Part of a small language model's weights: a variant of Adam for these matrices.
Each number is 500 + 40 x the weight over the matrix's rms, rounded and kept within 0 to 999. Layers, rows and columns count from 0. Numbers have three digits each.

# up: layer 3 MLP up, 3840x640, rms 0.0164, rows 3366-3382, columns 240-319
# down: layer 3 MLP down (transposed), 3840x640, rms 0.00808, rows 3366-3381, columns 240-319
up3366:521480560430513501479507503458548452432534485526486539579473485478503495519560568512447519491470502490481519532475538468425581486467532558572404530505556501493488540469549459581475510528463496462504494485546466500484483510519473458459515506
down3366:538482552541535491493480431464507478489464504549511518570562506471523506419517571441480492525511512475570558540456479530539549481514498488485497548596543490488476514562507523566530501465507510485559404528497474541537525575543474418464540481
up3367:507455491482490588498543505556527505487582462482511525520546624493485455543547541511580507506485436471571553554460456519461468455465500453482512470501478523505481506438516526553465454470512482482544550463575437473519537457449525437484525458
down3367:486459494433435469578511569503544485480548506454505567508616515476498508486552511614598498442485517533550456475521513488544485454462420524572537503471358444483577528545521582541551481535488539600456543482428443476453528522456484534414577556
up3368:530477517437476469467524512482461507542541460587551535488552501475495597499500514466435543502599476521498487449580558480518477500546524512525552475492465487484512511477524470496465517498464519486531522486514576480483458479500524446409454449
down3368:485587514504614528543521477524573508524538440534530459489464518507513502508506512440502463445530568527505578511528491540417497590508483552484447462590525584498453513436524495495454489477521424538532488506515512542442433463458516472524505478
up3369:539487448509500569548576464515574519511532528479521521472461507478444526518559529496511501564475443526563440504543511493498519508466510510520460415478531582495508461440457509503521443486453532490427575549491521518482476446432492476577559437
down3369:501452467550504489455499515538470479443490456496474612490531482482536478567485508577466480474559479518494481385510558462458549482454466510466562506566472510538485426492538463509519480457531419498513518530516494451497513479530605530552502523
up3370:457491539494522529480490485607459506539488545478472479512525433532406492499570521455530479555430542439450531481424478464552476525499492499496493456589516460452516489505570518491490450479470477521468435468479520458480548455570454481572491502
down3370:521463560519519480448423492530475455518505519516504509454561506489521518495466522452543542410482474539512470504515488600560519424326415477511505556522527442542529460540518602474523527494515406518504476499467571432443549498516426474487447539
up3371:439396494550581528538497532521550490548527589506479493532580491472523490446480532515446552509541530498518509483409567536471465490488539556413539483512531488497438551541441554464537527533499494508483490449511542452535473516530523549466479447
down3371:534483482526491555534507459526545495506536478556535474507495456528463421485474523502456538514480528473501492574457441476523457477484527565519519489556487474513578445529465599493468537508501518423533557554449490514536546573539475452530485499
up3372:545490554527513478545551477533406476490479439518516521506609544535525438493450465514429500552511423540450470498493504483517583501479518463503576510471505428501486527461534534471434535506455503517558557529555548487506516536468492496488554496
down3372:481551477538524495406531455537475444512523485501547482465510502565425443548513536537478469480517504617491509559523612475485512541544520500521446503416532503469510494538549479522469559497393516498554467463490584496472510484459553501478546543
up3373:520548457468533417596540490519486519562500541521470534484450483539531445511459493464429466447483493453552535504459546491501468554465417448517482510492476447523535508532500434545510456493519460521507484466417471530437488431526536557480539503
down3373:511457544464540491532556573517469472478494528541504562512491531516458461479534442520496508483487528556498521447513494466449546440496510530446487395587586558552506514408533492539512480507478434467524426473542589454568503486464518483465466517
up3374:505454507530499532564420497528415536618473494460570561564555586525609482480561521593462504494472455494509486534507440421538488477528516571479457487520496445483451532477450445533545539503510539519510538422487516536526491519547482434451478472
down3374:502500498519448475454506510545455418490485520547503426479510548557372456469579515514420527580492470527530486540437471470538472508473489478541502494528465500469539493507487524452428490502504512471512446452500554488544531580554498534499521502
up3375:505554488524529545457502486552484424526502511527506500513480501494457498536528484448521471507536460527465515444492479545434475565516490436494442502591506492443516453488444472495484509527466525478509450493525529449573509482542516496490475499
down3375:411539499500473448467546480530446453512457470504547516526497461530515449534489496573468469494485555465452501464482512526570484515501467510465541442496452594501511528517532534549518449486474471477428548468483511534498505504482452504520533448
up3376:518476495466472552517496477550414472483438552527512503458537503494397547443470495478512441491387524443464478461540540495415522487496462474447454529565487449524498415434456577435497494481540467503544501512511481508588539575527463478467557500
down3376:476513491532536427502493428496552510514502462508491546596526475530496527542513506537491469500534440546506532481517495527475507485475494418486562483505529473492532561599454505447509472497432460533512502485575447537454519493548493525511472528
up3377:527498534551491514532470449539452537458480508506471502539507603503547495498508509464518521480534530519453550537523506502485495493528521489459486497488512470410493474462551474494498552460490471566498493464565510501488525483512460550528483516
down3377:510514468504455522521500470449481449526464442520545493441464480537478518544442557489476477469537451505555383517427507501438460549501525480518493459510519511606515518527533527569558541410516465585467523547548530570552490464431454495541528565
up3378:560450450564479471458545527540534466521549454488522487486555517493457507515433466503527498551560530463434448580452416511502573516582546518502517460452494523505504542469479542566393569480476529529515427512496502493468467483530500539490486496
down3378:510436553461501490583529518505503527536395412457476493532474547487575571506487500528484549478485484447510565549555481431506536490561427426458416481496430466453474477426494558448523451489500510488534554535479524533437450548456484492519488499
up3379:503502464492470581507494545489520508453592434485524445484552513487494513481490449511479544487417510543438462419522495445576572407513430486463501499488492465432525496469521445502503445545493479500490500492526462433528486567503462514478502511
down3379:480512450515555484529568545480518488495478475468463438485434527427545486501480555517464370505541546454507442451474483515448469490417477569497482395457535429480518597529542534501564497504500548506522565498424478493456509535477465487466483547
up3380:480535521485522467544482530542494505459480567466571511526447475470468517516494472428505533514508456528503492433510416488537516496466465501521518520508486561532453531451554557512537486507544527496540481490443517490519558486472593460448492497
down3380:466514475398523511520460499484512522546531473565569464484548492457462493535461548464469499506532440407493511556450437487491472536469500508612485553539531545578493556568455441424474509452482509505441525464490500508491535546478462509552528488
up3381:469526453513458513486516418516543560493501503623506514455498514591562522490461498548470507488457602481517588518479422470508482482439463469514486531496558495514580473510464483507548484517469476530536491461453385520534456527470432521525496480
down3381:520552531490512523465569506500513525433475505458547460464577525396517460550487514502474450467542542488515477567447525514531430450458508543494444601528474567440485479543461504447459534482528542468449481464520491536493469576461508477483534527
up3382:525494547462543556488553459536535446428498450459504537476523509533548512497547422448458535552570444542473491494530523455509504444440553475488437508470480443501518504472561506446468467551558510418489521457438604539473501486544496525443466510